config.toml
vocab_size = 21693
positions = "alibi"
qk_norm = false
bias = "all"
parallel_block = false
init_std_up = 0.0348
optimizer = "muon_variant"
beta1 = 0.95
warmup_steps = 200
decay_fraction = 1.0
decay_shape = "exp"
dataset = "wikipedia_en"
Each number is 500 + 25 x the weight over its row's rms, rounded and kept within 0 to 999. Layers, rows and columns count from 0. Numbers have three digits each. The size before them is the row's rms in percent of the matrix's.

# up: layer 4 MLP up, 2560x640, rms 0.0348, rows 1355-1436, columns 480-559
# down: layer 4 MLP down (transposed), 2560x640, rms 0.0348, rows 1355-1435, columns 480-559
up1355 097:506548498507484462474516499530481524508504495515462448515478493466452505465516516492472517462494495464460519522488520468497494491468446522487502505501530526484504490537514550466478471501514520518516446476555499478493466493461503503525533499
down1355 101:570520513495516494494512459441511520538499462486505522499537499472517471529524510446483503516473485509524483528476447506505484480512492442450536509488498540479487501488478464484519508495474516483497482534515543510499467532498496495505491475
up1356 094:495462502510482508492481535484530534478480496507506514531479521506540504479520521508489535490506479540518519520514476545442499499498527527527495514491482506501515458465480478535509536522478516504528496464510520483522496497494514505541522458
down1356 095:497519525498481519493499520464450511514524516507522471486459453482530444485528510521457506517477507497463497479534476452533470513492537516495518507473500521438517482530510505505509471467471503520502520568497457514496490502523522546506452481
up1357 099:528511507456461453489486498503479517512457475486515529469512493494561519470490474465522483551512468507552459518495476454522474443521494505495511515511480492499514493496489546489480492505507486538482529513521517494522511496504488480469481480
down1357 099:479527502473499437497523489487560466523497506466512520506497458480544488516503462439433516515522509527452509477503519508452488487547493523511498520507513515512491511503471504507486512520495490446499551477532520487470530552504490460493572486
up1358 093:475523503465486503475472497502509501515460529481468498514507494497495503492482516494506529450497526486517546531488504522470485504459499484526460512537455497470489484516527516493482488518513510526467532484524510518486517501577486473505515491
down1358 103:488508472509514491522492497500474478472503476585492506487500505540544502478472486533511495506534502508507466500469495503507517502508472522499486504516513491508530534516529522494502499516467477499500443484490527503508545516526469520484461501
up1359 107:522493490479542521505476494569458495498502473492467489510532499464519508489526526503484514548461473523489485502476506534504520527534510491491487509480525537492447485512484512485483524504519479504525507475550512490507455477526476502504527499
down1359 103:532527511475479516466472476541525472482501540508478498504492483491460520523505478520541497483489476549502537491526480499495546482472512469477506492476460510490479502470507459516527528469483440483518476471518486482502498516444523503484496488
up1360 109:525478468524521469520464499481528522495503538522510507490476532460477494513510462499519468491500496506524443538470495488552517484456481517492484472519482527527530503498477446496467488501546519494528535449489471484454514556502499491510445481
down1360 101:517534500521478500510509503579518497501513489503491455501434524500456500493527493545506539488474504536496512511513512484512478507475496539494449465537526530458528510477468505470455510530495464476501511453527503479436476498487510507481447489
up1361 103:503509504474468440524502524522494439504484530464459505542484525475483491487524477530539562522524487510500494557512485517512488478518483459524488513492507542545508519480483541446468495467551494539518460508527545475498490527483509491488472495
down1361 103:493485508527516533499490504526491451400517517509511459467468468460492526493472498537474518512493506505547506482494490517499488542493474520524471484450499519526511516503469485532492472474523495495520522520489505490504497515505446504475467546
up1362 093:547519485526517486485530486515466499469476496525489512502488465517473548467547496534503500485485490514499494526511522489503515492509469498485539544510472461542503508501478510484513481471503498536497504489526513487480471502500497537525513481
down1362 098:506495536519468499480467517487511500505571465487468499523456542495538494512500494465507472528532464511514500470467482482503455540526530480481488490456520520485482467481540500504554466477509489528486500461520539515513496453478478527547510506
up1363 094:485488496464494526489497499542494459510481483512490490498458497493439477487441465488524526488467519519505492496493551497514491511485483485508511515527515542487470483534498483488503522470478483491560496493521510496480509519477469515464508486
down1363 095:510474475483462482511509472518490470462520452494488473497498458514478477477516508484525499511500513484508467491523484502522500521462488514483536476478516487464504523499513486530511456492471495492510504480476515477537474539520486463471502485
up1364 098:476497546508525479498497475492504524551534492535515509521484518516519503536511469484474510478476522532539484474498533528466502493473464518519517474480526519524508500471510489477491553498520443489502496489543448530516468469479475496493515503
down1364 096:544549512515463518501500487468514518495519447541480517487489530474486520506477491519507472474529482508481522514496463543539539522523508558509540563459503523502467488507464493527454488502487524535503501521502484524505462512523467538457459529
up1365 098:504499463527506496468513488532527515457473505517505488517517461509525467491520510474483534488496481459530446501470523514513480494501494485511516513510507507450531494500457463541524480539525513480489477468512479492467532504471460458487502500
down1365 096:469514468472542509480513491503475521512515494503488505505488528531472506493529472502480502495484456534502557462497513519475440515533511513483465505528529481471495517504491454470480499521492514501484517513525465500502517461492473450557502502
up1366 099:517425494488484531488477534472490523483530482471480507522472507486488506512455499505500464498490505496500498512498486552496534519492549497514515485511509506480473469478525488500440483512503506504500470511481504506475537485510499475502495458
down1366 100:505504491476502476472492510501499481506516451522459475508553532496456524519519484493537492464466533497491509497468503467502496506501498479531474477489497517553511491450520531505510527483508536491518466534524475478501475526486520465459479506
up1367 100:485496519486493486496523486487497523485497490459521502447521476467513502501514509544539506525513514495518517479507494519471465475463531494515507494512518485510493529501515525482524495534499453497507504491515532451499518483543504496437441538
down1367 095:514459516498506529515515472468493495490525522492530519523504508544492491522476521507505521479500488478506524502476504448502532521521465496496488455505484529503536471486440498480509511495475504459483448509471449472471507483494461481514484484
up1368 109:526473519490512461503492529491490459515488526439450497500480514516526505497501483483494477474495516545446507498487480483476480501527496471524534467511498561508509482538513490493525443520499486477426469487557511553504528492465511459495480519
down1368 111:506494512492530448513502502508544500494489485477473491502483546495521528528501513497526487534500453507536501508479492459452487483523458533541536466472502500517495496508514451531520532509532483476538492514519530515537548487487511500468534479
up1369 089:523510479522519523489514513500527501531476508500484518487481531530495499469516517478490494496474488520521506535479453502463475499504515463513482507494517459506516542544478518539479482511504517531560478542488522460480519538503516482502532483
down1369 095:504498471458433519481515522514521497479493500534495513503487479509524516523530497497495499523531496503472538465503541526477495527469541493511483483474454496520448532512532498467444546499494522496471525481530469537483478457489521482488499517
up1370 105:526538478499491507485493489532532526535485472476482510492528547548497487542453481498511494504447478477524504504515490446491482499539517513505488526513448517455471462522548477468563501499489511504537504502482504526516521486522461510539501476
down1370 105:487464498486461450494522477506470467490550529460458452513499520488481508473552518532473492502504502512520490509481501550519497498534491461504498474532519492499460520492498479478517522510495499519535506550517515536508532476532473484498511477
up1371 101:506510512543540509496474541510431506541476541521516481536572520497465494474507524518499469491516515518486537517468474466513478525544498520511506505510525535471491503501491490530507522510548456452520494489508536484469529483517476478466504491
down1371 099:460484497497476518509463516469506517494516468473485499468487500487494526497512518494462484532486498531523500519512509479482473478482475493532508482487472504521447456487487477502526548465496524547567539494467505498524549529565504440528499513
up1372 106:504505533522477473480496510514510504480474495502508467514471503489482526494519470490508506507472465493506486520515491492447518521473497561466557480483466507490496476498510508453532559512504495480459514477438490498499497509473486455501501481
down1372 109:502520487501523467540481507469507519485468507502506450482505499511512504516487518502475490555504508468491496470541511489505490496484441553491521514496451489530505551529529520511472526542469509504499480497469481479490495482506517488535451494
up1373 095:495522422525517491499511485488475535487513514527505492511495444519489529491500507530493495521476501477502489485480482517495507482500484508508484490502520510486466479466494514528524488522489500523501533472504516488513552481540533513496511515
down1373 096:498490489466497506474520530507528505501466502481539488459518493540476479470467513472500466501508443504495487461491507503492506529493506462475493539484533509495501490509518523509485510462492476492486497502485490518478524488537481497543497526
up1374 100:486504477521497472510547476492516502491514488517512498496482537529481510506488468503497481514520450524524472501511524524476448478462512474497543526524491470491537460488507509515456481503546497525470512522507507475543506419526507523528506549
down1374 099:519493522470531497504459491489499521472522512484488480465501522504515517510508532486506511464485487495556480505470519483530496538478495472503491486526542522526498492523503473492535512491488525508501550490490516523497531501534475498445506462
up1375 086:515467486499514501501489495534527529509499486542520527506467530526523511463453528507461509499489507477515502472508537525508532441491479475525502486476498548529507519486498517497498529471494455522490532509518523509509539451480484462492428442
down1375 090:478517516516481493524503510446487460481508481499493498482520481467461470487504495514516506500479472525495521486456542494469472517479524524507460528496495479539489499530496483465500469470521460489465464488516495493492458538484481541514502548
up1376 101:449521510459518498489514536492470457546456508475521509511469499482491505482500472520500479470500510476440497494494489469543484478463534511544462504515493520533483503515505487466535498449513506533550466492452529502536464461490522498500492476
down1376 095:509476539478487537449492513538502531493510513520527501493541525455554530528456442511487531513516492530472512481497487539510508492458494501493530500503502518502491486511514497490507526485462441525524498545502496496516489492494488511474516487
up1377 095:509496542526522501520522484508529538485465502494509479512488513495482514543500466526516446469490530528537495506521461521534496536503535464447497530487549527517490526505496502478483519504500511467531489513491476494480450466503466520471486495
down1377 094:507505524484528535519510491556492464549491487486495457519489517546512496489472490508494535500499502507495536490502474532524490490490465536514493504526487489487487464524502504500485494503458532511482496497493479473461512511493553469513510518
up1378 106:507525479492521522494530538526473551499492570451505521505463459544490477482507512501510522481515510530490499505511510457502478476511502488472507483474499511498486503564514488490555493511480505471467442474485493490510539522479485551520473495
down1378 108:498493499538506520520524519510530494489508516475505510485510503495496477489552465527493494491505500543496461494531516508463518471500545498505467530524462538481484533483485494474483509556519528487516516522506476524512461476442512523506474515
up1379 094:516512496506500486473479532503471462508495477464530488527530479509514521480455547528542520492495503548475451530505520445478564504512454487498489530483474483453555553520472491481503508499544485502517481523491493442561467528488497540501482456
down1379 093:514481497482491492510559518475488516450514475543494491516454510491531479517499487481483474490483531497510512521483497508460482473518537539492484519500539478485507490484496522494508528496453525471517492463519486506493525472486494456491496520
up1380 095:529466480518507501449528495518458460478521519468511539494448504479508516526506482462503519492504503492476497463479471520481508511491494486486525505467500531487514447514549523543503483506494457491464543524539494519503492520543438465480453560
down1380 095:478543494498522498538500524492533540571503455529507478472511464507551498482502502498476527486503493501495501499509540522514530515493462473453521513513563461492539532487461486431442502494480498508484494478483540513495510489512528536521539477
up1381 098:483520545566477491507483522461485530503492488500523465486532496475475521506509534485534542491537466475491489540538529483508448481524483525504510549482526518479495518532564488448509523492525470491516499491487507471498510525516480535509487482
down1381 099:507472479513511476495524541561501489527473492525486481496496470492477512502509529511501534434483463501536520521492526499477483517476492510430450507507461503492498524531510509497489478496499491527533456479486461475513501519525511481456512499
up1382 102:466519496485533486513494475479498533505475448505526513511488484499552530536529476473467493493478505511494443525505509483488480538484492499514516469479475552541485498512535486515493490518580482439517512484478472531508489497518519473467511524
down1382 103:487518467489502504500537506504496430510507514484507490508491501481461472481470500470518473519477508503521454462504505452489489506501490514534494522493483466505502514470478541516483503486505499534564517469473496450482474492523518480511518540
up1383 097:490540490463503484475509535544518502527480525483517472508525499468520491519520512528490465530499495497501511446502510513501519468479524468546497497493486523475547506515511474458493552449561498502495470536509497476523503477480491490466563506
down1383 094:514497504489511480523518506496522481487463481523511540548477479468498471524501499483493518453471514470502482485500501501530497476523513505511511480485504485493487486512501478487487475510501483524468484502472447496521502501532482542472479469
up1384 096:476546502517516495536483496509524427502503520495462499502511456457495517510511545481517530498487516482543474518508512460475486491503511500563508511470491508486517493464534535495473527483508477532506459485492473445442528510492479503465506525
down1384 098:500501533521498479459499551512525517538487442421506488487450513456486486512482549500511455501502522505500499513516474497500537500504514491479508484514550496491493556526512519519540508522524491494494466454466476504523483502483438519533545478
up1385 105:517502494515508478548482494480486493507527503474495561539494548492476487472523489485494480480535562529497457521501490525505509493502486502501515467480483484532457507538504552474484520521485501508492487538452524507527528456505491527477494499
down1385 102:470523536468518513521505504478521509539521475513501521479473455470497451487502554465530492493500481510501454501475469507517469507523546530516507499450472489508461504527517499473506483504517472492493514525471481472502544484467462500469528552
up1386 104:559538508521548536524511521508505458511465542527487499459491471516497536493488505471535497497499474543524504584476442500469473554559482487496532495458491491523484513488476508469496481477498477484479474452502491471514460490550459465523505510
down1386 093:526537472504490508490515509535487553531506483469519520488559520516520524486523503501514480497549495542522491496505548479555496483496464509509513488513481496512442504478485473495496497496492517499457521534451521528503500536487471519482519441
up1387 100:518515511489501495496485495483465506510477475477518518482540489507509470501505493494470488464530538502492502502556546494488510516522452464529467526489519472496509498502480463514465527516433483492449500507503479469490487481487491480482474482
down1387 100:506426512483448533473520454486517494463519467507486531536487534534517454492502473516530494465474471488479518510475471528488526508468515519489519499495495486481453474528499503482520493468529487554550500485499509527489489528479465461530504496
up1388 096:491485475471444532475508506492506473541492493540513529502523457500491479526455524476526527491518487492500548516510494553507527513476474504519476505494519502491434466453449469510485480507507535516502484482525519479518493521492524501504518521
down1388 101:458515470507476487447491488514484519504511522473477494529491450505491531509531518469503480492475531495527480434538510496471530494523463519506513504484538478511497506506501532440505508523523446468510484486503483489479501498490503523499484507
up1389 101:547469454499548512495477518519518518465493546488509483492549504460459479488457494470516512496477519469509480504503497514479508487520463473458483525493499500502458503527537482490504527484567496455492437473532527507478493527497483517479498518
down1389 103:459527511451479510530454554477504497512466533472497476499485536508485460497515509508472500493558496512466529484479464505498569508492512491492470506476490492530489525473445487514473475505555502478498517511486506477468491492527564499549503527
up1390 100:494467528492507500483499566531453488495518488476541532534534519499489480534447451503433510467522470475464522479513489486545493494491532488503524485475508473537495459499509518509491481487495471470536493517476522518481501446499505515474487537
down1390 106:521507504508466507483474492501482489506513468487509518483483452523507521566475487512474502521531490461494472514526500532496507503496475482494525468526523479514495496486513485540556530493475513511495475524445512498530453492504421515459503491
up1391 094:507516486494470465460477492501510481524485508520495496535527529478521562489485448539496550489459439515531542501458517527537484500470496529512484487545498495523517492468470498530505473508496508460481532514493446479530505515472467524478489445
down1391 096:438490477494492499553513451504506498510499510545516540476510526475497476505524454533487511550531502536519492468550544518478490503523518536493535490495519518501482527465525533506568528496497522484509481516502498524524513467498504496478522537
up1392 098:540509528523551493547472535540554507529533529504546544480512495457470489446510531494504480492496533469520536502470505484487525473508475519497513510472511521509519509517476501468494481488487496475511507478468494503480508457483471469549521533
down1392 098:486543443525500456473489505550479487503521487487483487528461520527506519468469486496535456479504518496478495521509541536497479492559501502492468503525526473512505497510471515487488471507458476504504474498512496460507521416502499545492498518
up1393 098:508477530500516521532528457523516524472508500549495514486440492505464502504474478444529508546475475493529460447479506497500482506539498505536518438462475490494536511532493479464514496499512493506498502505444528540525483520523530534504523473
down1393 096:516504494529495499486517498495520489481519483559479501543480501483511516485545529498491496518562474487483499535496501541542549486482501527466487542513479525547474493516485520554484515500512526499455529504495538503507486497477479487508453513
up1394 104:487513498504499511527528543489500504457513487463525509464514512524494495499501520469558518521475505516526502524476508569530521539496557514493496479487502470548493449436517516507471510458492523443495507452511593514517498460469490466528448481
down1394 099:484518500483494495500511499469506507517524501524471531461534465508499465462551510450475502510523460418557501487476488499514508529446468499496504484521480475507504502494459489512514464513523541535521513508501501477533471525556483502509462502
up1395 108:530524511492513501480453507499485510500464527537539486501503479543511484533501471514537525490553475512485455530510516502528532500487535506483467505545485498465505547495475533527535510533530528494501525483501489457528498452505473534476541474
down1395 110:500503513555531453513497494487504501524512501503501505542489542460485471450488526506492460476531503522485487517531432443514509547538538474504572524498507506495464469502531490485488480514523529516525507536492513470504502477492521459473530492
up1396 100:488519480507546502468451494479476478503464510489492488474503524492469551500548524558545507523551521499498515507482504505464512478520504432504507479513500483462498475514515500487506491480482457503518475500512506501488500521456503503466506518
down1396 101:520519481509504520519496504582466511527465462512519507477492505504501477500502532450484539521485435511498465527516484517528460489494501535532510520538491528472525503514477505514507498514515520505482486511497454471489546474510505478506481545
up1397 103:504522464494539525470480490501482547513507494511510494473493498494514528504460504507500514482499517518468484520493505489503518468503490506505536475497497527458492469474488507477509482534487510523526502533470514486495511509468523495552544477
down1397 101:477532528490507495478489456492468513460530517533514505470491540490485499468499489484545454502508484524509497510516499518528537488512510518539498509497479505509571512546508466497532514522494529481516492521440505535547462518469503511487475491
up1398 094:449503495487465489517513544496506494473482548452521540489493484479486491472478425466510484465539512497512493521514493491455458530490526499501511502500483479493515525498510532501465538501481509505488546538477516521478466489495495500516448481
down1398 092:538480459494464528534554496470471486474543549499508467495505506443495514503513509508513524471466535447491547512512499502526516467566508504514518512505506495476504452506456480469505516500509472513492498471526530484498505505553497484472549496
up1399 106:486514480488494524507489504509508509454493495497483510480463556515502527482532461541510539498484492518548539496489475519500541473480517505499485513497490518490565521508500486509513485511502496449516510495503479509495517473487464470494511509
down1399 108:501504508494519493528490484468489521512476510485511462496473505499522485536510495473532520485477485480474507480483535533486539497490502468470486517522518477502500495499517497539498530465513555484478499454512494504538494471490499470501486544
up1400 100:503487460506515533503497516537469478542468487490521485483483452534495529460503518506456525539523531533479508464517501461478474558512451522486515452517471515511523474507474517514480523545459493465483488526558515479492489558514476538532488491
down1400 093:508482512547500513461478536495515518513456476503508476514506443532539467497464509516512492476475500494497465473523500475515489534481478556505493466476535492492503487514523466441502524475514517497488504502515495467548509470469503500527477508
up1401 099:524531496460477444483522495517521504512473525510564527492487564509502506474557450471479484493497488524467489522497481481476484528489520490523531480474486445527529504477487494536493500469514489485510524494509486489518464510529485483524489470
down1401 100:504488503543520537538509486478494499522494480516480456505483477527496502510476511533489508479537466504520479492521509495494511509532503478515498475518514492481483519492550502524553518500522513526487479517487447538517517476487485487466484479
up1402 099:534500525526491506477496501522487490472487484519482478516517472528440533504501537524545485455490512564543496550489491506509521524520479520476480504463520509466493512487500410534487505475504535458514452494490482528444454458501484476518508552
down1402 098:502545492479501522515515483500509482466523530500500505468514510501524464471499486480501475512530477468517546477496548497461546536527525508504498457481501466458523520509424474484514462506507514495490529461529469474496495516521477507497577517
up1403 106:506487431543528485486477481456533498562530470498473459476514487550507520511491520511491502476419522527494496511544473507492491527489515479497496478466474481509543473511505524469522501502524523461464495456488507535528483486492472513549496460
down1403 101:499495490503471467451473512524497528545503497527531496487490484498526423439526516530492514518534482504509505470526475534547466506480518518503541540511528499505480515488485483497473488526507447484550511511513551490443463504541482508507501482
up1404 106:481478490513489519497489502504532522503504492517512490434474474502495489513494500491474573482539456490475479507479495507492492462505518506505501464506490527488503520506496455483489546469505452478487484527521492478491545566471486483521499478
down1404 106:491480462497529515455529496539507475535490495501549454468529538516489508538516521475517542482514479507530477498486540512502491506501514522548452430532487484505469502484514459492483552461498506493489462488540471497542486508511520503475539516
up1405 094:501524471435542515533466470531472567476486507538492533521509489513494509453487483470548476534451474485516492530488488468494541482503500481527511516493524488514504465472490504537490475507519530539508493518473474515485510478494496478534480521
down1405 093:460484486475507528542527508463471449501461505492505490487555504454515453485517493486491505490515519515442506502501520482526480495510518512491495519508487479507497505487503478491506468488487493470504488477533535503508523490473505533480519501
up1406 097:548439499523524494517517477486493517494498484501491466480486497549490491541485492503490492528544472489543513534494493493465490521549459497481521531501524520497498494462504516480492494487490473525444518485533538485476474464472449527552481458
down1406 096:474507482499466472523499440528522500502541515485538504526529451506488451505524473500493484479489526502513511489470537491514477491491506500522491491492520462471496459536538528550491475534544459482489504455527506515506486484525466517459517526
up1407 097:536452500523471451480530504487464491485508486508470499521469519481496517434534474522472457515508498526510467505554469530489455523526500467454542499509524494494533488549561510482495506499474556484515455506525511499526477460455465519512526512
down1407 092:495472497502489501466492493493526504467549513527536468521525524507484517499467529495477567495527468502493486472473522504451449472449517490445513469530522465500530488465482467510536538533507453460465493493485477503513492526497483517491498519
up1408 103:507523488521487452547479504483466482481475485529462537529479467509504508474518477528467508473482489468461486492463507505452506540543491472509485462526519479485556483478460467512463505522507498458471466517492509523500534493531491481530533474
down1408 105:457456518491467465521472498483491496524485468451490526480482543502520538486491520517471494512531495463473481487502488477495507537513540452509444525484552460520503497514500524514467488485521517522493512479504535440505510540491506497491474523
up1409 100:548496498526481510523517476513524509494516491481522484514566470477479536510519536480522513461504526534548493486492511459464520473511469485483491485475525511533490497479525552481475492522530543442476496505547496510515448499479515483493465502
down1409 102:523483491526510510448492522472433429513419524525507468549488496526487466462515486466465503485490483478509506497474483514500483539480501518560510506543446522504510478497522457540521489510488518466429516488514524465511489490476530568533532533
up1410 097:503492548516521497460464515495533484514471526564499476543510498501502451541505477502494473474532485485509461519470501483450459488471497521546510529459517511487473473509459500502525534536521533527487507541504543520465505528476509504523517449
down1410 095:494537454495507520527467529500468506495488537467476520466512502516496544525470458529478534507540506471499514536521469507537541511465496446550482489512524529554497491516545524502488486491502499495537519505508497534456487537538492517514504532
up1411 107:511506505481524440512479492503498487522463498451524493497479482488492481506457505525493496511502504462506487548504510502459472508497511496511485539460499535534492498496483528482529513531504495489534550469516519497453499518531552521496556478
down1411 107:521463548467504509499474531454465511486509513513486533490476507472463503493490535504478506465498471516529545520460500465516490497505495504471494465519529463441481504508497526478515483489518520490488522470547430515489499504491467545495492470
up1412 097:506496494455515495509557509492481512491504470481473506487473502475463480502529514483485477516462487505496519486492510502519517461503516489504523497484458516502472513513467481516483486486526496490495497492483477494508516504478449543465456474
down1412 099:493528477467456508498475476521482507496459511517490532493515510504530497491502495494487519518503514492486484498533513453512496485488558519550460507513524499512477518484533502538495512498493488518468503475485487520491501471522518509520499523
up1413 094:504453483523452490477512488476528500480513519532507440565474473521452438495467501544536527467523516479516467527501492544543471476477494494514476497478539505499536509503483518508486490499485476447490508481480543489486505540516516545469491482
down1413 091:562497521521501505501470476547423518489515523485465505464547528494509516511484489519473506530463485503444490475531474465493511510530494534470486521464491474516510494495490495512524497470494451536531499495490505481505519503521483488552515515
up1414 100:525522516487449490459486514523500525503493496518499512523499518508493480521519501485512496521461519498535447508512496534506511509497521525454486482503489493468477526515495476465500548457564492533465508503504514491457504503477529503480495501
down1414 099:475453485523468488561441504496544491532513509488437493491502560559523483540543534479489467490525508491504470508496535504493473487512475503462512494518484471540527493504517534483492466491450498491535507494463526500501497525540444475513503520
up1415 097:502502510524507524538527466479475466515470498489509486485524491497471480517505500556498512493499535460509511486447482474494525476532498500518521493439530486493509497477534524495446536518478468521482472495498512523510535552436507537481471496
down1415 097:502504522496493535517478483512495497527517486561527487532502522514478531481490489483459496524492495517484470492536518467501474503447493521485481499487485485468448451474516522508490502493525481509527521498455495456483485498506492490499493443
up1416 107:553506478500456527468490490544517505481481497492478546458524521507423485495543482505508542533505509501514507493497483498493514530481490518465476486502508474457499498525504476468531525511528505480461505503530457491453481524451514494502534512
down1416 106:502491527474550499474458497470513466506464506527493498514499482515476516488529524546522517546514504519535502493485519459478524490508502527510486512476490474496478514511517504463512516495536482517485495508478537490455521522488495527481480512
up1417 112:520499470541558463472520466545510490512481541469508520477502530518475543490485520525543482541499500462486494527502490466493518475496477457506542510518504510491489538525490475523460435489505497502504486477499456512526475504549497459512535523
down1417 109:477496553451493501531530536486461525521544504510499482502496462477539538465480471495513500472505494566475471499523521485495489485486471560519507515473505471524471461492527469466536526524482518487483496550521516464510489517513536520506475478
up1418 115:524505512541514469494504531506472475504511468458496544515506558513517485516511499540587546514460520462475503471502496522535538504517490501484501532481497524493467457484491473501509494530483463528476463531524533515501482513485493514532484484
down1418 108:479503574525532510501550508505477470503539530494518543495492507519477488529502511495500524491479492507490485489495524504524503491448484518520498510494502495492460465483542518527484508514436498525511449466480507491498510478500499529487501486
up1419 112:474469519475508509543516541503539525489490445519536492514469496498485468478514545523542527496505518499478463503564479475465489458543517484499470507484531542542498501526477522530488491482493523501497544487491497455476532534466491473519511490
down1419 113:464494515486477546526465516510499508526521453486528498525422505488497493505483506489513502465466502490493449489529506506464478520556511501511470477480477500470467476498506523503513495495518491512489529520519553497489469514498521500474529503
up1420 101:483494459532462509539506468489524495475545495493490494510510486475496507492523484539496527473459529506473499506532516516472526486524521449539448527507460468484491493502509483517511524542510555530526520464513464539537522472564504515515500476
down1420 095:485519470500531563507465473483466521486548477460477485491502491499470549521511487501517469500524485486501550481476480503537526519532499545478526485460486470539495497500491539498491497498475504533474545546487501520511512519514506501498533487
up1421 106:555492485471510516524537494502528509486481515475470480513492495487501503466528510461519482530502522490493503464524515473538461517492495503536532505466491515510488531528536449481481545495559439537496490497486458528532529525491508484508522494
down1421 105:479530514493460525473463513548480542519513470471495447496529435486487512540488513467479462503508544528492546525465487460505544517497489468517547489503498494493494476492477499521491484497499473457539520500503488507527549473510459500532494468
up1422 096:510475500451522497508503476533513504490473515512536520495532543485487514496583517521499473495528538483483517468508466490519518483483518471501468508487474501480478483455486540509461488508486504500504501513506497508484508477515483507510506493
down1422 095:463507524463496483514522520488506522509517488515467460495483490470460464515480489459496516546507503532556499509501488502496501512502454498511454494512483508523494508470491497508459502545493469517489520550493492493507490506483506491508451498
up1423 097:503491494520495481563506506510481492489472536479482478531480501444481534504485499531493516492495491494475570509522522528470563491475513437528514533474499564482495474546488497529531506479513515491481550506510486532473544509557494508500483499
down1423 103:448433526561485500474529503492539484517521499525535498475509520509552492470493537524545470499497514486485487489490499489481514529489513502492500550466533508514515537483513537468480508476531519521529538531470503498508490501476471493498512529
up1424 096:476518504461541495516509497473454483514507452482510523451490521503461501518500473477489468509475533476496504488506485524465521516482533556546489525512526499487483520494522478483525531493524465503469525505518496501490502483502484498490486507
down1424 096:479485504524516502492549520533495539477501484485535463513547448536532500498549492480515511518502464513488501501535534498512470508485448517507487502506461511469485488507496523480498485513486489460531500488473467513464506497464500458564479487
up1425 098:562536544530474449504523460508506477518463459486488462484518510504473539509508512524530514496515510500516534525489481484515489475476483553503521481503493474472469486510538514526484492514498510479534446502538505501503538460490478488539457559
down1425 098:515520453498510515511508494486472490532514499550504490492470550531548512507431518506507500493459459496529512514498499485491511527521471486535484489500462464487515492495520511460499471463532545479545502493503484498480503515494484521535490494
up1426 097:446488512506442517483511486510483481531483489462503497515515482508497514506571504520454495509560494477484538485492547503510473488499480531471490469426489532496487511533524496489456513520472459505487501475483484471511502520504530512501494505
down1426 096:529524503502525483499523496463481479495479484542525512468415493462473484495481521473506508544440487477512519549472540489489500465513536485523451444527480498498511468508442555495554529494489505497506495518542448525477491494472499486573519456
up1427 092:473473490517520531480495508478500482498453487497484472518450468490503503449490476525512500487505537510530442517460490504454512490458506474491493492472469463491513505516523432511522501529503488505468505484489553508502505501469500525533450548
down1427 099:509536496468511483508517530493503491464520478490528497501481500525494472556464472489520478512554524488544501538500531457517499450497483541486516445507499483506452507489496517492510512488514483487481479537472502489530515525509488474463508476
up1428 104:519517520536484496489527483526500527522515490514503469514511502570543517472470525493508468513514497535489459505536491492461537475467515495534507502528519501489510488487500477490504523512465481532459461484519507490492438513516490496494437515
down1428 099:498542473485493464487473471499534525504486458466527463520495514521508483499497497477491530487507516499485488458488530505482540483507542524462487487466507472491465509459489487495482538435549488487544469463464513527509501504531514484514524484
up1429 099:484468536460481508484509478490524502474468499457549508530550467483527534453481427517497531470503511530495480490491547519498508489498523492481552492525490518536506497489538492523497527486528534470499514490468496496514495496471506529545521468
down1429 102:465502467468513481506476495511553477542508505490546473527496496485482511504496505494515527534502455493559507511485556503482522452502498523497492500501560527492540491504572476518536511498527493511524499510479483471506460481501510500496466531
up1430 098:478477451457524537484516492520513444473501500516470492522512520448541541508492486527536495560515524491525506497513489510502553491495475467501523561499520515489489520516510488544518486536473464492514531506524501464475518529519480537519478484
down1430 098:503489500512544483512447482514465458488517511516496511522488546511499465467528515482491488494541489526522462463493514508489474493519508481505501509487513487513449530509537490481452544509455530479480507497472499510527507491482510500491483515
up1431 098:511507464488525512535471518558542533533478498488539507514533516508470463486495453503486489514492478458522467491547489452522478460497539479482536488496473535511505503494521525538492533515479535527470474508468481484532453457479517476480464489
down1431 098:490533479505516525508449548519514490475541498490485515471453509465473468502494516514515493522474496512495530520431550485518491542467491509548567474479534495558539496490515496486494507516500526468474522525493517524511495468507448497480519540
up1432 110:558439480519485467488495491557495546482470543491483482541463515461472543549472484513533498522525516487508520497523489499494493521483523504515511530501493492528528506455495502524464516508490526522495523462506493539528490481489487432531509459
down1432 106:474464510486530460493502502504456508525533497501531506487476484512477512540464557508523528468468474485536501502507442491498510506532485461562453528531515496521480484464521479531471532579486506556511519526459514462458464479456502441497479508
up1433 100:499518490492530507469470503498550574465531508517500507487491509519519496501536506492474497467537518504512509498545497472521482536553512511542516493517504512497469493455489487514521474524495502490485487497476500502481468521492459512473545469
down1433 105:499457568491520491490526550466523521514498503525487468514514519477511453474522490504526514532468486468503495467499499520484498473495501523473539541518490514477494544502446497489488512462502487553522501503481464470468539474487473546466502520
up1434 098:470516530540494555490490473501506518534460518460534506519512531498532498459474459522452480478493474469496491484510491521516496480518484482506485485509548479459545512499518505489519507504467510517513443518514551476528532475452522530449507494
down1434 099:536487480475505496505496485489528440404512479521478507499496495524508488525484489511482475490495523456538518485480523488452523533502447483460546537495471518500516475514486508543532460479496503507509492450511503514489537498477470492500457485
up1435 092:477477528504472501542509494479561452471485521508538519524536486536474505477540470483518433514491508502434494525490500486509486520530490508499486527449524516450502526530485511508525514515555466483486521477495501436512508522510518507480514472
down1435 106:451485502486501540442521511521486531497476518524502482505544522513516477496514495493486477519477490484454496468497484526466439527515505507480524459471441461520455524502452527539477497529509510487525506542457514531465543495488501497527482519
up1436 101:491516519523525505510494516498521474496504524467536511537514522514477493524560556483480552473501499517486483533502514506429504508474515516531492492510493530515492485509480506502499516510474453496485477464499440476514551509530465498526494465